Weights of a small transformer language model: 94M tokens.
Each number is 128 + 24 x the weight over the matrix's rms, rounded and kept within 0 to 255. Layers, rows and columns count from 0. Numbers have three digits each.

# down: layer 2 MLP down (transposed), 384x96, rms 0.116, rows 230-269, columns 48-95
# gate: layer 2 MLP gate, 384x96, rms 0.139, rows 231-270, columns 48-95
# up: layer 2 MLP up, 384x96, rms 0.13, rows 231-270, columns 48-95
down230:115152150165150095133092109130122119124128152116134148130120140143116161083124138170119148083140098130102086144122138113114144145128150150109171
gate231:137116153081113100125218096116144140148117116134113133134096137122154120140109071158116119121138166157126094118133100126164138136086156104120122
up231:115130134085113116144128073113086142171125119124103130112093133109157124137089096109138115105076142144184105127166107119152157119075158163129145
down231:178135101113123127132100147108121130079151146169128089104151106146110134133154128153139125129137078111097086131124117161116146115120142103135127
gate232:142116096117067142090114143132146147127154078107124095120105174122116142138122148112116127151109120151132115130152153145105156107147109125090156
up232:135149145144130130132131143145111144109108139143095126124093096127132136143101093114129159131130133124132091131103142104147137168168147139091105
down232:170102176148118091115139102119131142138152080122069151126134087145091117133120122174148102136128151150123145127159142125113150104105113066162105
gate233:134139130131128114135136115123087130100141156190141161126135129144062091146149158132144132123151118179131072111124093104118127146146129128098112
up233:156082133108072127118159146112147164128096105137107098167135143136097177154125073113159138150145165050148134147102144123084120118114127134169131
down233:148120166135150106091142166145150146174106117130155119149148100111135151138124062087153165145137142087125127111164133133081113095155105108122144
gate234:131080100144160112099102125150160135142139135167119129131153132158080143090125111155122154130162129105096133134101126161134146156148137142164105
up234:156126091147155101137133119082164130137129119148125137108146121095120112124114102118135111122188135087084084096115161150098127123124122122157060
down234:092133128122140129118125149155141099110143098132116104165123120154111103094173130090154141092120136113106122117161117154143142102108124129169129
gate235:124101179076104157100139137134141133096122092115092159134145136104108129152137186161165106154129111116168155145135122124099157112082103128124164
up235:125133186122111150128100140121139181141100130127121081106175142098129130116063142148122130152090134083132099144155117131103140124121111138100142
down235:112131146159121119135168141100114143124111121102147113087111144122066133128165158124123121144134161107151154154175091102121145135128152140097118
gate236:162101135075119117190120092116164164138132117167106123126162164142146128091157128098131160116107117145136110119136120102146141124127158097091170
up236:133133151102123173086155145137122152140099100155095147121130151132183116117160122092114114095118076118101104135140139112154100154141122111148161
down236:160144121132157155146137166144112133114135124160085139111131134091127071103140125206140125082113123119137147083162131129141175127146142111100148
gate237:156124090175166110157105092113156137116095083144135117080119173120109104160054115150128119172144106114140147119105078127105104156165126157110150
up237:108121141154103140084135111125184084100126140137102121140133135135127119172153161091153167117141139126141147159099129118081144093137160137092141
down237:127138143166104101131128128113116137144170145148119138126135134133128125110140126161164134112148155142130117158133127164115111093154144116113140
gate238:119104074108154102104153161101144085138108096122106115079146117127115079086112121137130121168183132113075140107140131145140135113132136177069094
up238:146110168135106135144112114139143120106144101156130124105154131136150141145133111086171133098155127093112112137073112132108142126155146072082151
down238:152121153135084178152127083083167074143088134101139124159121102155128141068152120135190153114118128128095145127165163093143097104154121112098139
gate239:108128136140118119118180148148127103151083082143119114110108148147103116135131120159145126117159170143123136128143120111111137136117131142138125
up239:091140119155153131125176142137113108107126077113153123121103160125133118124134137142100136131120143117108125132102147134152182154109091143147100
down239:140147121130121128179122115084139128093189146121142155102150120114156171134138165131097119121118098142181171115122131131164135133117117118118119
gate240:148115142126155084116155116124125169116142135095143137138132105093147104117124150118159154155147141130120127097116116137146115106120143139154137
up240:127110139145148177109155120125132159171125133132114153143130173112130148141125132131099150130098094104165083164112083127096147152114180137093133
down240:129131133119100137123124108121142138142097151135149134147134097151131127108132136144139156094142153101142088125147145170105094145088097122123114
gate241:146141096125115092124091148139112155133135127117113063159086148107114071115137114132125097181139171131151114127137124086108136112116115137115108
up241:120122141107143153102142104157082092114123135102126191125143121167135143158098180083090166097085096129124132122111095171149119096155141115109162
down241:125113121137107106097189104117146105134108134133102150154133113134118135166113138137129144160115131194116118153117159142104089127140160163135088
gate242:091149123132155094122109128152119143167121151129083119130159110076088104179120099073173126130136141120103144113116107163137169151113153129144115
up242:192136120132152092111133161101111179122088123124129118121142106111102132116087144131137134127101120114118099135089127118108128122160098132145161
down242:162196149105121124147118176134131173143128112103136092145149096135105138120133138093185160124118141124094098076150166120159111095119113148106104
gate243:116105124101166116130144128097145156158180154143084140142137159115075165102161114165143098156135146157117139144114163122131115152111101130113126
up243:159143098131130080151114133128140168083126147121082122168140130102140127163148138140148119096089165125152107133093098139165143153110130155106154
down243:174137187107169135122140117112127142147123122184150121118198108165140133115118087175125119141161099133134153122177107112120111104126144128139156
gate244:103102134122122088149140102099187178130132167115134160104140149165134102138145093147162096123080076182090117149175131170170130098119177145127125
up244:128108141124168078154124108152136146161153142091161139124071132121123134119193091144132135125149059138069130103154138123125111131157154144120124
down244:127116135143138104067108136136125153089168126148147142100098150121112110094178155150170135113165135136126116155113117157155136133104122121130115
gate245:108112123090143140107147147113146094132115184141124158124137121117100105085108162130131141106154086078141130134133124118140151115134131152132124
up245:140122093081092146127119134132108150128113154125140151106125127144069137122092104151156109152120124079120118101117100104132112105097137116115077
down245:105127118104117124161136122123107155142108108137134103142109091133140083189131139149109110098135154126135127112153091111114154119093110133156142
gate246:118159130136112117108105129095096121167191106117151151150106137122130144151101163094080145133112091094128095125102079126119069128125146048135128
up246:113165097088100129131111116173133131110128095120159174113090131124121106113127146157111106080129115103104184167144128112116137112139117145079112
down246:120119133138142155163127134134180079126121168138148150138122135133117090106107101113127132120115121156140149147150140134125128078132142188171095
gate247:137169111117129119129149129149135135132111159103100059134124152134095120163142103128142150141112100156170134161119090096145141104128099122136069
up247:135132159112116127127110135134062119094138109144153133138113114137126117123123144136094115102122134148112139102107126131166085093205142138118126
down247:152134112116147158131116132155139113156132142126105131129100131188116114136143143169128129149128090152153115101095111110129101109127168136094134
gate248:143096135157127087139137092150138131127110140140144126142134137115134110159129155155136132172140135115141173150159122141096099168113143145108108
up248:153103141111098112113159170095113087106110121113132163152136155166159140134105140138095155131146119146134158147136120100095109088136132093154086
down248:114103096110091159122124135120104145105146117148131094141103158127114142124138111090156133126136125113120098132080125124137142106113143136122110
gate249:159136139119105126125110153121153119144144157178112126122131106136112121125118107170074139100143122113111113088133130150116148170114152118112142
up249:139110090131098118144111130164150127131144148123121100167122164167107165096150122146147157138113157119134094117170165162115153144112112129102111
down249:105150116142142155087133163111130140116149095135079130170119095139117151147131138147118094147130128127114097133131127146134104095082117150131133
gate250:174141199114143115098137142129110128139133082129106118138121118108116171128099129165146134122096106135137108143173088155151148147089105132153133
up250:119094126194108116143149127094106176126158138115133128120122136099064145083117106125121088099148131121117121130140099149086133105136151077157147
down250:123092157126149109141100119102177108137122111149099117075083126129130148151072135127134115106111161108143144092159127129137136154129106116124114
gate251:141112149120142116132105150103101147143098161139113125149128155126105132171124126094103118122109134119106108178127137141115130131149104172075088
up251:154128101112068102148120146073140139130118127121146146138134096114104145107119132118071115151154121125122142178116154192153128116135141109111145
down251:141144116122106115117107103134143147107133150123099151107152107120083151165165133140120078085134100118094146115194125087110102124110131137121148
gate252:134116148111153128136089143114136121139140150091100100149135157161133172136100124134126105063147087136138121123159125125137103131151137133141133
up252:147128146141099145130131136110116100062097142135145157103166146135127108106097152125161152146125110126123140148108120092109150151122115091123150
down252:093092138146114136149124167083108156138104108125172109171151149138096138116108122138150113125102128118170142080128096127113149113125124170170128
gate253:141155121126109133138117085152109109158128175142121136136133090123110131146135133114115135161167131101156090133105081138105141146169150100123102
up253:134148116109129131100119147135158128123104107177148119131172133124108156115117075139172133104131159136122142133155119148136091161116127139096093
down253:134066129162143097098140149127159107094151078101148153112107134102144121105107138099147125112137129106126108103127199152151141104140128164104096
gate254:107156121166115138145137179117063168108112123084131126177145096059121129127119146130131114155110121137118119106159103125146123154107114155124113
up254:124119140151185129144153134128129118087146108112141096166126101098120108113100164121153128188117110101108146101177131109150128134119146116116123
down254:129150148140156118135142098110147155084176134115095111151166175138126111161127155121188138122144109113133133115179089120130113109128079126111137
gate255:143131116084104135148147147131173129162162190139102084172152177170074125131131153141112123112120120114111145104101103079165136141105168117135131
up255:113131125174142122134150152083106123147136136091113102131153135130143123125144155194102123124170133066132158116123135146092139108133136115150124
down255:085129134150110149120152092118150160123128128141173162108094131128144122124128128171141163162122160159132135110119120134150128136128090104159107
gate256:119133160181115116118156120124118114163137118159116092130142174152098116130109126149125084160107133136096134130178084167105174131129126135093134
up256:140155146151180094133119114114122117119109147163117126112110135085141117195154168100158181165116114116129138121114154152099117111147121152133108
down256:114102135183124127135125135122127110155148133146141108134106171162130138110115100122130113117127160183102109134146127166124147109140083118163140
gate257:140116068115106136113157116137116119107094116134116143149126092102101140135126124118143149106158166114143147174139125076105055116140129134107111
up257:145140102117150136161141104116162124095123147148098129182087118080131125109141181132139118067119143126153139205162111075088121127129131114160152
down257:145160109062112106145126095132130124111140145139097170150131110129114172144201155133129115111119111098129127175191104134095151124150142147143143
gate258:115153097154112127110133158125091077134106119068162114128139105144142129162130152117086117105090119118089152089112135054134147118133078097155145
up258:127142094137128165111136105088137114082150100151128140131141160126146134118113135116165174113088093124132121140121101171109159098087152170138123
down258:138141101103133117104169174156172075135123126141101142124162112142134143091161084162139102080130152116152123129127156103108134158158110118125160
gate259:065132105078129138108121121129102112132124115131115154146174175119154126109091140136138111122155141106141133121126146094133144173083110117134123
up259:143152134121149095129119140111119144137175107163134130139186171106135096129068120100119135103128138112164116098118122107109115162131103127144148
down259:113106129131161168102123171104079096111127137132171079131129119125126135104122088142108171104171140161139150136191143144130137129147154135139141
gate260:121158131113162113104093102157108108127166107147116118160125175123076141133121117130153123104138161120125126150081147131166191149126103100107115
up260:126132148132146137143126091116123109101167104135123141095139162104124107129110108096209121140176179119107158150132167135125163139121109113124120
down260:136101111160137170159093124036130101078101118093128171087157151138116157126131146145131098129135135110096104114088142146118183136130122138118141
gate261:126136123139162093115107136118142138130160172145150067127156128097139144124104099134114131131107105132112105089134109144126134127154165166119111
up261:130133088149174075109152124131095103162134150167109140162132103102126141131111120134156146115148160125153116140099087115098112139102125153135148
down261:117170148141132103114131179111141114142117177154148144088144105099160151092129112091150156137124128115098147159132150119130111136133114118158058
gate262:120150126120150105115140111117126080116146155130126172136110119084125130124107107121100109130159138195140121122137127160115113158123122090124132
up262:135180140134186167114136115138137097114162147133145172125095131098138157164137100143095159131160133139111134164105179116111105161123058084101104
down262:133151105148179135125092156099141157090183136133206143124134124130131152138177105083109150148119105080108101195139154112136121130100121103105099
gate263:123104133106093092166111127147113089164110125138153119151111147120096114150132095171100106114147146135141115118165105126153088138095171111106091
up263:160154125093125148158086157148104121168100154114144127145157131147144134147133144151076080114152095150140112181135088185159093121110153115107125
down263:095131101141127166137138132139111165131162124131105161106094099147122166129087156204130122113130145096118104126111123139081141116140104144165105
gate264:129116149106155099141125080112106138128112114145127152154131165093145123108099071099135152107125128110162120112156142131117152148094150101119135
up264:143125149166153135167129155136140124162125084104128126117129112130108159155127114155112152114064121140138069117120108091149147133103107123097125
down264:128120155113117119138080155122065130140122139099111194163131082107141121104133134122112117091140122121130142160180111119122125155146144117176150
gate265:114117124160140110134139103119125110120112145150139053093129154105135160146177120120133126109119135124107137095129122116105128149117069095114111
up265:121166101110128160140124156138116138149163132136089156136099125125134145134091120112112103116110108129139111136081138152124159131145101114104153
down265:146120156160086124192153143156103147101150054074119110092140107102106174126131137106131146131113126147140163126131098172142104146138132130149133
gate266:105113114129110072121100121113103171124158162116140112136142157149074119119123139113107148106124184151130104101108162099110124117141165117130089
up266:125146109121112104127129094094148134165136093101135149130134125143105165076088115145128092162125148120143143179127128144127168124130163111169157
down266:124114107152135132106148142133118113139126099125138112147132161114083180124153147104154164158139127114102154144167127114202123161131098152122155
gate267:103121126116090127105174151120136145150139133106102129188136113069113142127085099078123134133119133123159115157093150121148101169171146074112122
up267:151107120138139138066159148109090122107140096147126135148091095146071152077087126128149137136122136159165107129117136136123103173154090124142116
down267:149126101088173103133122104142124139144121138119143118118122131157118114160151144140112101140128145131176138121099125142127113092066107141138128
gate268:156151109128155128141125186140131126138147145104146139091118075110139136135116133163130110137099092106150137146121122145151115122095113075140170
up268:098131137162118144130136119154160201170140127125118138114147184176126132099166153121141130098106121124136122175161164118120115139079112162169108
down268:152065119114126140148146104146129138148101105110112084111081125158083082143146174126117113173129119189120073112113156160123140101096131159093125
gate269:120095133147143150141098063120190134154155123125151064093103144113120087142137134084114175082143130141131094157124132106103119090152129136112133
up269:131128145109155102131142119125116128099097159169130127145102098136125071125079106111149132182097161157117117141128136148166183118127177089155119
down269:102077124109121109113119160114105106120157051111149165171120117106122127121122147156166094159100149123120133134167123127096142087115116101141199
gate270:167101085123114161132162138086107145152115113119128133137095134133112107098107112167157143145114117141151147155076130168105062137143150112092131
up270:154082166102143139137182116131154150133130171129110153096145105142109150139118139113102115139135097132157144181124157121182114120149109124148142